Each number is 500 + 50 x the weight over its row's rms, rounded and kept within 0 to 999. Layers, rows and columns count from 0. Numbers have three digits each. The size before them is the row's rms in percent of the matrix's.

# down: layer 7 MLP down (transposed), 3840x640, rms 0.008, rows 1520-1619, columns 576-639
# up: layer 7 MLP up, 3840x640, rms 0.0164, rows 1521-1620, columns 576-639
down1520 097:463519467507431489479424555534492441580479567464461509559516539567450459487608557483432559562496487545398615429560517513418514525531488497490444533510505525463425519445544582522482436446541459
up1521 101:441493444588411448494519514510553455491566512547563503441394523513576507474433471428494425559503555508429510461451429488489537559595489450507525492489497488455470518516498500592493549477507561
down1521 095:597552517456582499497488451525563562525535482501467556514388452505440469503425481493449442653578480495464525466519542468509494467434460469436504452511450555510535496508593518489469482457555517
up1522 092:520445455531450529475504470402503503514611527564518548563439429479469532582495482527462511423505427549525486495439430394509452554446467451415436438457437481459406503531533560517506421552616507
down1522 097:584527567522491522479487513527415463497456466504603456513504465438434516426475475597434469434513521513535472556525506447451528536490553566558429528520566564555461564536517504550520490458517549
up1523 103:512472476414510530467475515522530445568605529500565464501645547468497507511496410404525523539428383566488460559448549409476534510455531487614571514448477524556572461536563650565485445521555380
down1523 101:565571456536521539459429508509514494498479551490508507461536530535465424522569491523417447587486449438563498566468481554513532501465530532504551491458438514525423433467420569515470504538473427
up1524 093:428578513573515485442564415601483621567520510524468497549480484475467529514511511487460468567567464454419374461492524500431468596512456507518549552477461470536489486590460490556513554507431523
down1524 101:537479533485506530527549515513483452553483545424611526450415433561501548550470539535412554477630481408478474464522518450540494481543518495533549440500532532555449521436488494353652514477367476
up1525 097:518405444532506419512481373579487570418402547445528491402480530462534535490441498545390474462590452538445386475627436573538517513454541545515425376477467464581435507397490538528488486505485505
down1525 098:527504514483513519543462552405433492579488501471504460446408488542428588496443469484562488518573507450589532508478477434510508495504539482452560471514477583541442462451539502476459561466511386
up1526 094:554502543499523494484570558481466529434453470459490472517448570540473500482473460492405512526418496461511550528541523453496513465548461479443335432429504453501521544423525517496475512534574476
down1526 097:471572489570559534445474449498444465552526473556555501357637436448544456490490538470522470445417564589541444489521377499528471398541500579438473467524500459557477460515506398528433580483521536
up1527 101:505429571409453568515471500481475513450523510485562502455559506436507564400473437487582493480594452502532438638553492587418543511632580496534493532474532531503435462562557461501508584517546503
down1527 099:453536422470521541515505485608467503555513561489584431480548503466516554496580487495529514448539436539508384438487503474486557561491565424547474454514553472498549518577440459550522545536479573
up1528 104:582499514519476417486449440597539545518543487520514489417511521458498499540490591478493498497483447421407563494501570483462447531553422543448509509414502494429416538418531500634489501486481492
down1528 100:472540504614498471487495557481540475578473365508563565511506535513526558537433455537474534438516465556502555479487521465462527361512479519472453522410512547521541535517440493449463549455550536
up1529 104:499550551470436448476413414389498455478507445538528388457487467568433566509425535449381411474436556483516536537577485495446507492502498535533400476437502497505376561555509458554491453487413449
down1529 098:482547503498461482478477497433494530527489423425568514518487478496506439536502492498486493534526515566437458518474533422569388484622392530486412474526486501494465493462441566450584459381557544
up1530 097:541517463583516486406495466432525536436579531521547459478429517569476533454484437419462485467517510506556530568531528523624487416473508532496393564416556455520495532439466512552583508533497411
down1530 102:533553511463538551601410477565452486416516434515425540527579515492440543487550493440503481460530457469487425513489425483469499512463583490542411548532379453516473499526515500473440510589523514
up1531 102:488503490451534447469501551537488609509444478472515465522519502491415410562436537397604468441453571470461540421496512519560518515474437537383475559470540498487563441519641510542575463474408456
down1531 096:503447487471522564560538454537485503509515569555494516402488524486442532497526575505475523558529468504467543515479518435455572532461520507439528471510544531498436464522399529429444590436570486
up1532 103:471526538496521462468612451532569412512471455384426554519455500443507515528474569457569595503472480506536550499569490442538475494452606434548529512513536565535399478521452445500448465447540574
down1532 097:492511561372413441563522537561521600519432527472580535532430575530498459483526501563471466559530452512534478513428555432500477542565637467412487464620505580539473421579504557508469430517427433
up1533 103:500528559561531546501457562436481552511472545536506514494454547490458449451511434444463554580529466417474514451438465530393413566536510523465508458528501488452474564548477577447547520560499460
down1533 102:494447508552487586452372493482445459446460489601603495496532468508459539542485510412579411506598511486476453524451430439445510504523623443488533502491508443501439479567478514415549472482447513
up1534 094:493491499502593460477525476513520503450611550461552523528548536486486574485489500384517551424623461544539497458524472418519576503470416493514487530528534473490544413460520528504522509480572493
down1534 095:571522493612505541501531428494428492517503481529552500523483455486616448486450514565490530451450504547529440565613484564465511498581519495505478431511584466513435543459537400568486514489557414
up1535 104:581498529480500410550532437519343602549478433455493520484454609533529508479518591442453447456459487448501447492501469519531578395469544533498535533444473562561486434502399471526520523530547546
down1535 095:500530465481492530520553479437568521428534448472470477571474534560514491448457518495505455513445471515445528504487462486518512528453478540485553516463473390457428445557496457482491564478573558
up1536 089:531403534521456550462547503505558489468483570513514454487550420504416534465438514553456539439541534535512482502637550550465554560374483573511525483519469509535507539454513433512467542550463558
down1536 091:482631531610500536622526561484517489568489543492438497566433484542500381464555437557486486496371461535506546401527498545537483550599549544453532355519545463469430491491462484497544574473514473
up1537 103:558503535467479526517481434539481472598557456486489436494641486559427503584490449572512525519574539516530439480454552517476500458526473478604493457543531464465514498489486469432434506547551463
down1537 098:379527473514553503484522513449492488393599517499512496605489449577540350447495515474471477548513481502421491465550554442510534515527429516453503456472480583522485571447550629549502532518446559
up1538 103:497484489383487468496446464516437446527598511498520434570520397387447511519565479534342497495530506563495489497520530535467554575441514481557545433629569496527495444538546433525485507475508520
down1538 097:443477504496527462549581409481479464459480606472497460555566445511553409484438515444576500524491513542582514492513537546464574420415487576501515504438540588512573486501573480503503434535493606
up1539 103:530502440564463558479577493535491399452380509576451392575526481559451558536491508505505427528514521541519488490615502558558443430518495439527489377505464383392517544516507531488470474520555541
down1539 095:517506470529520468474547494476483485507411520436457498488516440619523566588501476538553518528516497625540470507522626559536585555404521438548440433504487495540523495481556471461556602403493509
up1540 100:429495544509464441555460623361498564508510429492499470558602450464547429425517534454537539567578500478522433506429553545487422555578492472467508454479507530403479453526410492587411429538480548
down1540 102:575535522462409384473533544445463537444485515414487474493505438469495451579542433499450457525481465551558422460463596619456446448527498508530487564514544534508451510596345480504569504483454545
up1541 105:494492463546552452589530529408390628476461488456485541482520515507481584507497453488513377581490555482461497463578471454481511417459472536455526490554491553527471496468487389505421443475510476
down1541 101:527449422571484555546510470514563504453462462556506490463434503474450481579461484554545546519555526461487385488452622467582523563515473561467478489529428524527487556414490574581504504503382515
up1542 102:501442498525460415502521571646525545445554441468469489593463556558592530438573587490553444478514473540514552519539559522433419443494503457417463580459444541495463463505597479558563558452547472
down1542 108:410547466483490452536494501454442550451534576457513529491518531522532635507425485482507488566498584525480467432544495494543519440477396477537541551498430600540470547536544495515548422451510507
up1543 096:574518408543443482442418497530516514527482515639538565494517584506501464569444518569540502516548560537513466476512425486507551495566486497431465534519588517442451558574611547512451557494537523
down1543 102:540456559439465471484447498477392463509437457403488563528517473499496434575447516505539425644467615553401511443509431531524449541571562470599461457475499422499500450537468481441514533478456385
up1544 103:537536511580510500538472475510540455500507468589504546473464460542528439410477526451441551564478473490548456612363430522570530585445552470505620511559431541456493516574501581531480579544513579
down1544 098:544536487580491516471445536477566464587560504559517454529438514444565581515394475497569523566454449530466482522528544519566554540527474482443582496363476465540462445511466494524576463547517497
up1545 087:479449512502503493478546396421592531486580561479531503595449503448451494443452528496614540517596501479499494550489521568467512535519506443481554474494411526496495428479484516541498487529527499
down1545 086:468553524530489457561475464539497592584643540518582573480494540500366524540569516504483492574473598577475561440508470564435432507431532439483514496395519492539486505448444466463579488471611553
up1546 101:461549538511520454594560459529596487582560504592507518486486403487574558434445585526489462409428571467439460474459451488485485394604483550484467442477456479510513482502499528472462523471517421
down1546 101:497481479511547587486516494521468536539525371502456480478460522531428409543475397384474549539488485400514434490440510551493511548506507475445501480546441620432509462631475590435555492591464561
up1547 099:465537501469380471434496433556474546427578447591543483454517481522452389475498479509458505475481541512490498592551484495472610490505543472524430593503470545498464525473466473533557389586520442
down1547 095:488558577500436462456501620585597454556509574487490489497454521469526479442483537556419468530525488470470446471570543533548473577374547478500494486471493366471566535427494454547467473540561437
up1548 104:474576504458562509483457434564520440406512465528488554462508529526525488611395407446414460503581529439544534546540417519475461512617513546430446444445511513469559477517493510460509535538571535
down1548 106:441566487458510501482538584455413529465496551480442537476508501383557498512536512458497493501587516435568437497551484393481553486528484491472494556548469473452393504549568554588537553420607492
up1549 098:439532517480453557529487502553528554618445475603498554477485540591589428590501532519491496550519492487471500497458516567524420423493493520454565559449469506524490558480536546518484426587531485
down1549 104:618404497542526521485515445460498542450492486469565444461356489465533530466542534448461396562486503524474484539590540478549429555506513556503434424523546557472562520473536530530482396514491589
up1550 097:578511472458561454605561488514542583601516407512581514547528568597418505456487558576388452468531417487434554459532477497559513438507438444434504544546594461590503501499500544482485410464578519
down1550 093:441508512588687487429454484490438487510552571660487501517539462568602413513577561494561469519540466515456503487449435477373404488492411578386472507439429478508538503585569469506461551507486372
up1551 094:479490493565442544532572478444504498393576456546543442578570460575506460422508473558518500525460507469441465470462412480522464544562481584502433593405525554506599546567476496573449519526452429
down1551 096:602510519483579533445508538584502557468562479558599532602573479526521442609478511543479427597538429514478543526554495481520499494448552356465592477565518551507516462448539429597525542455567429
up1552 100:489520569542589548579482489521553464491553483468508450446564504593482535436541423433561423479469520480505510555514553574440497483426517480519568440427529460468482499503465426528460475531510454
down1552 099:591488621500512580531521499433513538390511573572406523480449508486565466546553538473465482463472469499420501438473484485526530450422495428512493464569495480498430607551480489532499498452482483
up1553 097:568430433483539420489524566477448439512508465408493550377491550472546442466458451455508414440423476476553495508525517562454510454514498515454566544443476539551528437553541492487516440488525421
down1553 105:414477479501649496472546430516546496491491521552478568575461495551419505442550491473600557493539561558442449546463463491513453461483412508568554442486557553518530459485470487441521410525510423
up1554 095:458597456494489450408535531496498465504505576478442473531476456456493558576492533528550508442556552428519509485401439485475420470569457450447548512487490457502466581548503505494471510517523490
down1554 097:476486556519333438550456559487420565529462494529453574461562518491446401470595457509457538436468487490482490447594442432467464524585576409459499456518542486546500508448497546538526500516540497
up1555 090:463589538463480397397464492576556441556565562506540571503531410490501498515420514583532581570454485589518469420400416423499471477491557540462465484526468511424514492436561561531527427422433498
down1555 095:561503613482542518504505573505451469490444528529422464452595501499538499529504487403466456405478524510469479515519508510439429459564437552458496423492471430442564443569514478484479443447522472
up1556 104:525521523510471464500482497460489508530450436484437440483559506562483461476394571496482571488455467560480483488380482441558443285542555493522431473555509464487568499495511418569538431516536562
down1556 100:490461422533454517528507464558565506578454492537451529531420542472509513424510517551425577467549471515568478415492514477452488550478466438520602537478486561545539500519540392504595530449440560
up1557 107:548527499457530490510520472578469473475482425513573478451516514428390474565416492441417519474486508433437532456476455480466507494534531459564446519483508534546518563568402576509522489444438516
down1557 096:539688597526402513457494433449500464418486443524471530484406557436496472541499431554456492497540522510519471506469446523550501566453486475447499392487511604448511430547471533478484539538541494
up1558 102:384490586490457483475535527530498450464567481457471553525423533561524444511540453462471549443416522509550551489496595481438478588565660447558546563500447491540410693530482493550562534455509406
down1558 104:570571528549537505488590517484564594539563428515643423483459504456418527487472463524553463584516506512490550531560472493496484414506378491453546533498547556464528446487482601559418492498588535
up1559 100:502568451527486532452426448478357496525457554487620504497484499552512511500483428580480445501531393530480501491445448429468586519471507479508534524479512497552448555449572478489558455485548503
down1559 101:465462578526526561562607533491486530491485440484500484600520418484471477464425547436436546460549440481477557491487512490436570544514548430395539515517510562471563483562462573453495491516508448
up1560 110:596526449426542570445470460477537502461564576482432494633479444491451519508529422552549483601531512435514516504472512417472493481512516512555454444484508555507482496440430509497558527551563492
down1560 104:495545584483510515505445453475595470489483441541467434549545443471483482498519416571531452581497585540501437476643529431535542462434502572481452474457500565479504354543484503547453497505543567
up1561 099:556520464498495549484585521498492407490617446426568546498540487528530496522592453517560513432524569459396517498466472525517466493576438479543553531465447453555489494497434469570451545542522464
down1561 100:479560479437451557510506475437627504557496478519500516539514496471505483518468396497495556515503491458480591456519528585435588457432536508526422402523502490439514450528535528470540548508544476
up1562 108:540561649473476462499525496537504469470537502458454472560514518521446456525514533435577449519414523515545436575476598604663512490474492541549436446528492559520606493584543523528515496538477437
down1562 104:415536476484576593661368445498427520521537447495522451538537516436475515550525423475476522501519531449523566535502532510483507517452573517509471613560485517582523480560470524554567594500443494
up1563 105:463496422491444430642531471558545394510518486461515476457524518552497488468469585545451423450506559520430468379399564481540456490533410583524581503409421526572498565509500437479440471523515458
down1563 100:548490552533473440585478460492428465481418552573475508562495434558459454467464440504482514485503574422536581495557456525486437448628507468552468503460459531500571490480422495445569498452539387
up1564 093:585536504415497457509348581527457539480524539584535460450525546458552586502514487569438565409594559496513428462455470520506508518474609567558568539514525577578506468515490454515566567475461499
down1564 099:475521541532445433460466520473424485541470501516522461485633438439506454484495527532646515529453507428549450528517522518480444424442513463482465506470539466516531461498414462522494508467492476
up1565 098:581504459486519559489513471465473505569611544524538608563568521495514366477467490467445508528513488457383587420442442450560453361511447473526486563534556517481515453526461516464521570470530587
down1565 099:409513468377571607448418515497570521579510505510473428464494549549496486565458503672471441508526549576547452508475510369482502538527537521431485511486527471524604511465508483451503484483417488
up1566 106:510476553512454437465457457468537418489461499531598505466503535414547583527539452527542502528531509510429423533595409560603518500545477502520544580388388504451493529465472499464511498515457505
down1566 102:452515534466404436450489490555484488525509550458463438477480416602548469424453580543463602459515521432529593465468482568531492518417448458534404542505569393436470469555509397476510568634593492
up1567 098:508477517487536630475527485440553564456417492544455474484510436438473678557481510447524459539501470545449586539520484468563412550606512518548475479570485548500547477582474530411470548485545536
down1567 102:532526457417509470519553560482567490535446522464513502575451597543490456507552518536445496533487499399491441584508510453523462565566529411451602449538518487469510467491437484440486500537439475
up1568 100:480423442459458555475562425514489491429609461537458483429545484502516480522454441458494391573445456508547418483469537522489526455515540502543488523537458432590446386396476579470554602631402493
down1568 106:479501437547499568497510405506549507495520507479542510433506511465474499499561497562544586430523449465387556472427473545489599550458457519467548467544417445498420528466454361527426515511534505
up1569 098:536527619436526490459546487477521512476534429551475441519524456493431419539450389555541537453520500554489540549455464564565448568507539541515399497437555501477435467498547505456462480565590503
down1569 096:400467546547576509577524474591452588480525572472453619520453524526468475475506399504416394542536484516506513479473559545516406410429681448466499569527580433529437511481427535536584536519452495
up1570 104:452483475526449451498590499576508572525484553515488529524520472425467542487505454483439482488532516525425507609584501486513469501495483581483477494422517466507515498479447531493475548573594476
down1570 099:475552469444473459526497592502457577463524472542522562526429483431470549495381546487359499501488555459491456406395503454507421481458446521514532457514512504495479519535533424513346525519474507
up1571 103:510451468444519478442550501474494536534394464444519633579503530466560497446460511521497494477431526561491486510412505504461520452527483470399429366406435515459612488522508574546519516494521444
down1571 094:459517522420469488440454485425551490393549471453477423549472542453518534480577464570521569493393477407504500491473561503540449464429525468474418497528464486467582518473482539453485572543580551
up1572 108:569516491485555481491527568523536441607486495497478567584508564525552456510556550596469615477416480532488580488455496451534483504601465541425487486500497418512559448522527523564410471486436589
down1572 108:488560409473467458542561578519501510497533519553505532507502548451489504537447549419463503560518551536560401401366589506478545521467518559473607455489468453427530491511410511508593546478549464
up1573 093:542480461561533527566481437433425510442470552475441557638567465455529504564590533473532490518445493582451543565541430505516472529497456526515494531502487600463430598567544470512482597487468573
down1573 098:486462490511425520495593526552494468423492495503531424397486541424461516553491446509504405450535497635485394430516439486510428492532527534593515511474520371547486532507514515414446541519478486
up1574 101:493449396482446445565485468554453528457518480581439426505456581467552368457604498512548508490510431453518441565489440486485470454500504492420560426497527385456521445464586476513508457461368475
down1574 109:475441435502446540475554528553477514491422517486563594571507548539417451561500525533478492513500472479518486532439507491408501512578472394486500485451596509597470547462520491475500414477426463
up1575 105:470509507501419527540523508527446415455487500524472467410583554524462588486417536579443472517459503608501402547519528453552559503559514575506413419441425462584516512498529475551556500549453494
down1575 105:584476538388621514454457477556498541423476445490454493547432538516438497384515447463531485433439535570490532484519507454540562500513482539506483475496547488483509514501512604451443434490562469
up1576 103:524544525515510450525489507417592514480482514455487468483545525453454478581504537485467655534570532475391437470547501482468494569510528531487491443415523442466490484569510457545465580492474484
down1576 105:453450494510511494455531472523566561602593496378530485541523514388609471560476519423472446568480501502530487474460500500492428509594486527535438557478499552603556550558500466448428490446571598
up1577 098:608489579480462558448463565581500592506494437531489512410644556559485464514521474491499465469482370327527541502545524560420414532538560389452503513494572427513542443530515468533366490441558598
down1577 103:454462403483499495523509557491536482527601405534532497483473418536525523592501586585555519450547560454458508428521575387471467516402486486445531473502493539488477524504472576424475507452427517
up1578 102:510466548501496534562520588432553507476418613524549564453569457502545509445470581601572462498479518650379554621504518465567519490549507491442449571517427454484512543445544460532504423564500427
down1578 101:515459502513534541528604438464511531552570584480430446438585485528500550514547563586414478400561502548445594532475451448514521527470547526585537479531539386467501446546530570469530558492472445
up1579 102:502499608461509519503551601555563595473446493485467532547491451439462484532545625476556471471597519438392552454492389489572501578460527521438390436483529464523482445484597527545393456473490502
down1579 097:480486493490473500527547431468453537552469468547509534404500571558525510378486445466505479528345448562529532498497565519532480525463487546572503457578517486502463532495471432553515492411440494
up1580 096:476459409613599483505519442544479510409468523554497501480547554477515467547515579570422522463549537562523475529413523511378484479509461535524523461481533531408566469510539515459473606577524504
down1580 096:550505513587568551581458474515498483512511388456524474501458503588482541526535458520482554511494463493529470559503580547473482529478577398526518533467558441556538504447466465542540494580454443
up1581 106:409428517475422491434512505476518435501466391420462541447538495425504425460498575447549458501463505606494519432551467491464434472535527488422486531555497470473540446518526463508489518547500488
down1581 100:527519545494448606472555492501647481482611478442550477426575483436505489503438393516494501539422472584433511496449501526540464441537572443496465452478461480387471554580433478498450502532481530
up1582 097:429454494456532470522434439427451540436503464570519529537434465504493484526496565546369480546531472504505570566516464608569405464529514480446481594558530531488513453438504547573476511515510540
down1582 094:502478457625504509527484504511533591564393553612494489535509472482501479505415437570487471492531486511403594451456414480436400458429520463484557479515479482472540436560488432398504517497581375
up1583 098:477429592529447611451481483487457506481507530459464442550459468485345479461551450421498451476443531460612467539560516393522485494493555491490471565578498520469438475496465515554475512530529570
down1583 101:502496535507510391525542438445544459524446571562533413466466557509577462520438455491579392533608477454503467502416465466489488456447419468491504538426504534562481492485582534484445466534555529
up1584 104:482426449505521481480573491483510532483528455549538543576465508493541486433382549534455479458524442442555588562513485466468553542521452571468424439494463488416498431522540495493431500497351577
down1584 101:468561491544578442550481435457417479536467457419533493488445380545405431557459540550458348486495452572563532451528585516469512553493562420591430504585605500570506519520582526506506461481503438
up1585 100:450494495434484496433460487519463498490404499481508458476475411493528516568533465442521544456457484576496514470603558552496546517541456442596454584560567508374499512445408549525435572520509427
down1585 096:496436518518486437480507457428533353518511553470410374424501427521519619551465521435447551588451590466453574506472383500583520481504574559559449471546477589521434464486467486481516397534488510
up1586 098:479539435500489545533565580583472508497473512454460462542491551535532572454501431496393478533500495501424483517465408611517483433485530481535437470455498486460516486536581499448538621548577500
down1586 102:482529568461516472561427472522471382434582462492440560489515433482500535449538529450491419447396493512502532585447510409491543421508411445523513512423355455517508463484420442491499498494487520
up1587 101:465458505563579549511505486467459504506481483471487510524446513511457498479484519521504483464467426473523508422433519564387452372436549496462472509474484511506474505527503489495460439413505420
down1587 102:557493591434447526513506531427530556488479514504459490399558562491487518496575513493368529552484513527490545449508481562518468511460508524476535532560422533462531504578498599474487590562469393
up1588 098:484508512503479475483528607349602495493539454546536522535375503460483492509508491591590484493483598503493548501470479498531489492492518472440546434478449503488455552472525460526392448364541523
down1588 100:505500504466573533439462490477439418485474550440546560431551557514518520537464480472414445573505454580471383492427551433409454561459549465506486560504486547486442517504415384500558538434530523
up1589 109:490382520490465469458474418475559549453512555633570580473532571506558548540555499590485497507541566483502494660418477605393499431515547521456493499394487474397468444510508523517561499504466536
down1589 096:546554458605494482487534551467501482394472613521540569523469447422626498557535418533578469391483533489522550522471533549488519443496524538453453554481510441521524508533496513439500524568508530
up1590 107:537497528477477514514522573487525507574467541516498511516533529599517395481484500475530576457482496531417488482494473492507542575493466476523476493489462466502544551465490449511469491512439526
down1590 106:494457502457568483465634532438440565549573543517484512451504596443462538517472554486484532476534484432545518484497550541443494550466507483475559559550564553496444521540478668453540562401497381
up1591 103:474502582515508506543481472494488514550457461451500552430529465550588517470448554527487547518506492548513492560541543593514511511466499439513444540597526527431482473449499538565514382569515495
down1591 101:436506563513455518467606505542544534536488467517497555512538563494447545477591445462482543427490531554646493476471501525558546550468481489567548529464456524492468531525548546477458641468520481
up1592 107:534461495489539554426498491478465499448488482630433494471464526570417598526503489493407471529558512553439530520507431441556402431447558538488427511462468460501457370495413500511510521508594549
down1592 106:534450473505397513540529514470521437454587413538515509497464503526615453523563493472411562523569537485501446564492550571510527498492475427567548473465410494506436464488484537541477476628542457
up1593 099:513517480444456578545532591449417525502495437468476590606580518485509517423516524495495552473509486472544446518475481518594503636532506442463574450490516495473500484474489539477563595564580431
down1593 097:537418598581521427445511442537432470493464466529501500387504462472492527506358422509577488526592562522489477513496391549428446348605410524602469562510474617485616476573475472594453475445459449
up1594 102:406579556482581460534461515546530526462398463482498542469496498387521489531566431511502502500455475569554551500571509554495484352416484480424451452579480521541507525434458535476513468600531427
down1594 100:601499517467482481489498497435467481450476496609524504470464532442474496484475449450551418532511584413447554494517495514565425393483478444556442468527453516469483595606495501486541458450488511
up1595 108:394492516496519519465496536510444511557590452575429499554568542532492459533433596523428556544559480449564462405417390425562487506485535456554509482525431510497461495518534505522478413547473472
down1595 105:371485583611537410458494465645493550553584483543522524501502463411479504495518408532485491451485452513492498453550533467456429534472443524495541487470502541502550480523514398493454492465504429
up1596 094:544448437516444488556518469460545588541575461463497434518440479492519471492553537473415564570482376522494597454475489476447437537561505474522454450422489469395414481471532553440495493587535475
down1596 098:511470526499480423567545464555393420596540458468504495526408437643453564479580503547352527576512495488520519579554519516521392560526466473439500532454494506552546473497405464375481431420495497
up1597 093:450594491508512534614536497552481478549523461514461556489508592383497529497523494469519536480515448533463473518466551504505420508527425483492512511509500491511503452577461515464479516519511583
down1597 095:551450438473496459506510545582485629495539461533480436558488537559484520496531469482481560484427547498526585479509536489520481528457550530417483453495389504462507461542426514498467593485510559
up1598 098:550456455521463546482432527426482465535592520455517557505560520504477590455502456428419450503462500580589418519445502484510490535519497610505485572439438553547493563505505587521412467568463463
down1598 102:465447526500541488408480559553437552445481454573482603487521571527456557582517486618530521399414426482497393477457524570461474531511527395591476530540521407587507433470486560535525541489501526
up1599 107:470498571503518608504496537541443489462483541441507431601471437475551524566497405459484499474479480531538502496575503532470517535547486539580406502605505529535491569518451581489448366454503494
down1599 106:731580541502482540524521512571592443530495475561521537471575514616473479495544512493443513430511493549438434559460408497452438452396506471491501495516396421424497447529519549519445570432455496
up1600 099:596464520462418555488492395494516516539537472481516537433507486503415472438489475432490530494442489491459437645517515539433534569443452452457509483475463550495483513490533491482592516451568440
down1600 106:496473491531538506497470476498598530514586436559465492477549581486515472425557518502562526566543525453421523474510552556505494562562537511471495556428420540474486607655450467432526462513474495
up1601 102:442575557532459520449453452482631491502499426580596504463445400570465446530549499514497457451524500484486568502440550519563413502514510476463482475627446498440566545416513569577448561542507473
down1601 100:518468485485533527507452508520479589506495529478507483458531484508456469507524558520511523505548467517505509623492447490479451458617557452439536435504470554534440506393495534457493441517507541
up1602 105:459471450396444510498558497538461507526468483387525583487381492529435479478452459470488451524557540418559466577485442506531481522524484500454431466546571413455532449472515488487542431582567537
down1602 102:411574501595504518533516481582442580515545540466477570471563430516391469479422498482535481507465417502533489603526513520476480486434490539526429544446536500551439406447497533396585462531483475
up1603 103:449514436493443546397574604606516542548509424575507526502524551460522458505549460563591517607367520498511529509531508464516501511527545511431529481469520450485497451571422441425505517489621457
down1603 110:584513509460393509516485562551562575504545425445398550621506578493506464459507489417519471499442517494468452602515493521458439453401473506515512513408376537485564534507441497609566545547491506
up1604 110:526518455530469569499528508528597538441542422423551493439432528533403405441657457420487518530488453411457401551518437490535517486488563385536499545552559517461416393463470529574523474415598389
down1604 102:511575492438477430465412463440529486487552504522455526498446614468464437529472534419453447480434496517545485458442522597504519544444552373523520446525495490531517553476546567554511596519454504
up1605 096:465493486447462526566533470458457469550389458477460581556553457458510438535550477522559550480448553476506485540514459519482527556470615530556492506474541513519576503518435513533529448511500544
down1605 101:471542570443505489588545571535452528519376472536493423489492422513459525527502452525522478583600498438488565543445448455465557487473486429524490435535528491445531557535451538403443604542543544
up1606 100:454510573532498521528498532582551547524531471461491527562439428605504552489504499524538507540522571428441419565497514510492480514562416519574447469431496445542487499433555465457629510468544522
down1606 097:501436446453527462578513472466494460515480515468477566490517596528513465518576458574552427483505485529455587502482485511501504543506473488478509471428478414531480500515471483484502476480542615
up1607 094:528436475522453346503472502543507537494508527550520430549487500519541549508462503451432471568468618478435541569569620474493469563425542516440453481466472426477578487606485552422543416497555508
down1607 097:531536486601449471410481553472515531522507513461598527485421476521552494545439486534502507524560479500445440475517566435531504495508452450535499476412555528574568469449437495496469530455488532
up1608 096:480489526536456527514482520485545545420441433555512560438475445526548463487531558531521541530521443570476483459482577565463408441503443435508452458513535532475565418472394515577497568513482440
down1608 100:545567525505515546464486372561541395553508529569405540555484529497482503525514538489499520536505416536424527429544510456560461507487461489465588615480481447382545494449474456531510429466469602
up1609 103:423468477485381539519474470463568567458589433537510452417517517486520578503446416489605435485512470508447449527469550513500476543443546499459462531448481550453485453558440439558527485497529568
down1609 096:544502552443560498537546547519560475505527489392411523413507514477503594526557385392507546553470514584482492558456476553563529431427443488488472404526558507551575541493530514431406483412406492
up1610 100:491558433548477512550541514497531490491594477523475515492575528433507424484417624481524427510446459491504447439535519386480494429454501506488417434526532557471618518538544482519569523497501466
down1610 094:497517496518432454556455435521414485465502582528564513419461565426510455529522498623462497479517519425495446523389420533512540406350503518488520528498485470474484385397535446433411509477493537
up1611 106:542442527461545609497575530463484525463512499461575473414473505496420484473516441478544497554483446462564530564476483532598511488471520375599497462582451502547510604521458495513501465495453464
down1611 104:510513581391531507447506529556552470409499465509460555459506533562501483534573515471466458503493526441493472552481482571448512505434519534486470444508541514630444492471474503489560580566493530
up1612 091:508496510455485509463444423524494362537430601518500419481479388454484491559508568437492453541545573493502570547559496427525515445542500563523365439517504530463503559533461425599604542478497455
down1612 092:504542597509516536588506447496475505506486561545480557534527478495559510531450537445473537584537435517567537522535535508527494442452531541487555523565426550552469483459564480501471424527521542
up1613 096:527429445508451453507535431502404503474536506473441489503546495520506545542649508420513570466469550447523465529486447494520594588514525485448469490453519523559470471458611624526507445532510428
down1613 098:441494423536547406463462538542447549515479575508550508520501489534608506549496584518504574535620529411516560508480480575433579455524462493580523486501506441605485593539408521332560570455547472
up1614 101:474546512592523404462483440453476459502428410498467514555469392535472459485485451505442514462412423522586485446467496558572567443425444492663580478573510512534527467511430586470450457519466402
down1614 091:486405561482567514549508530455532589479537486465458485523475383387486508508489392557486453516503552451459415521502545456449552446468399496426484554407486480475421522582427420548348532513458478
up1615 107:517528448541522451523457520543506509514471621470538592460500517391575509524426519468540558520582444461514388647474489568489433535550512445452480444535488477474633396479504524549438470519515588
down1615 101:515544560609495528481561558338416571516455513524438552461539448534516568525499447558506415521416475422549529502478554498473490487508516548470501499511508410504464484524517467562450547550550385
up1616 098:476427494523499502469476481441470466541551468469484469529444613526460527589503482540452483448525512476479563565536484443532536622428507407407472511428556496504472465455604540417501557398519551
down1616 101:567539486552507495511471548512500577415529572537489495459509488507554463423543555523472482581409579477569517541547461488443494499459527519414588423360444483505499497490547486429430533484481551
up1617 097:450418563492554493418490495429493495509572497493534510524511556503595501381589558426517463489521551511581565544595539468607503450482445481589579481521514498485477466490427522560513550547490465
down1617 098:459575462464510491496586481526456460369395483515512452464505475516489475545507525525528502581469529536420469487544530482516533424526527459514412459475513614485551476461564490480579541547545528
up1618 104:449486521552542393514523545507591500448478402469480427494462398601519505430496592422586509547547461525522468542496556448498477506478430427456524475573456491502518511476504569532357417536532469
down1618 104:475416521516596492511594497461530472492473493537439515534541480492461482464557553451425416542460519476604491464479497477462505518513494565528429469493474444557468557521614395500614550514503485
up1619 102:446426419512463473457515445504496672518506445426556555473515547537477473481542403415423469466493445456445562481528477576496410486602524515518532509487515529506443493539399434534459467571536438
down1619 101:478527483507555558501414494492600597566641475495466549498587453514561461352462475533429443531472481440446462483404486509563479525610573528543485550548501548400564553519488524477514489495441487
up1620 100:513506495526550387472589546379481530515435440513582526389418476464489475453488481489608574543559533539496415427540502526546460513508510607490471481523514510436555474492519546390541482469523503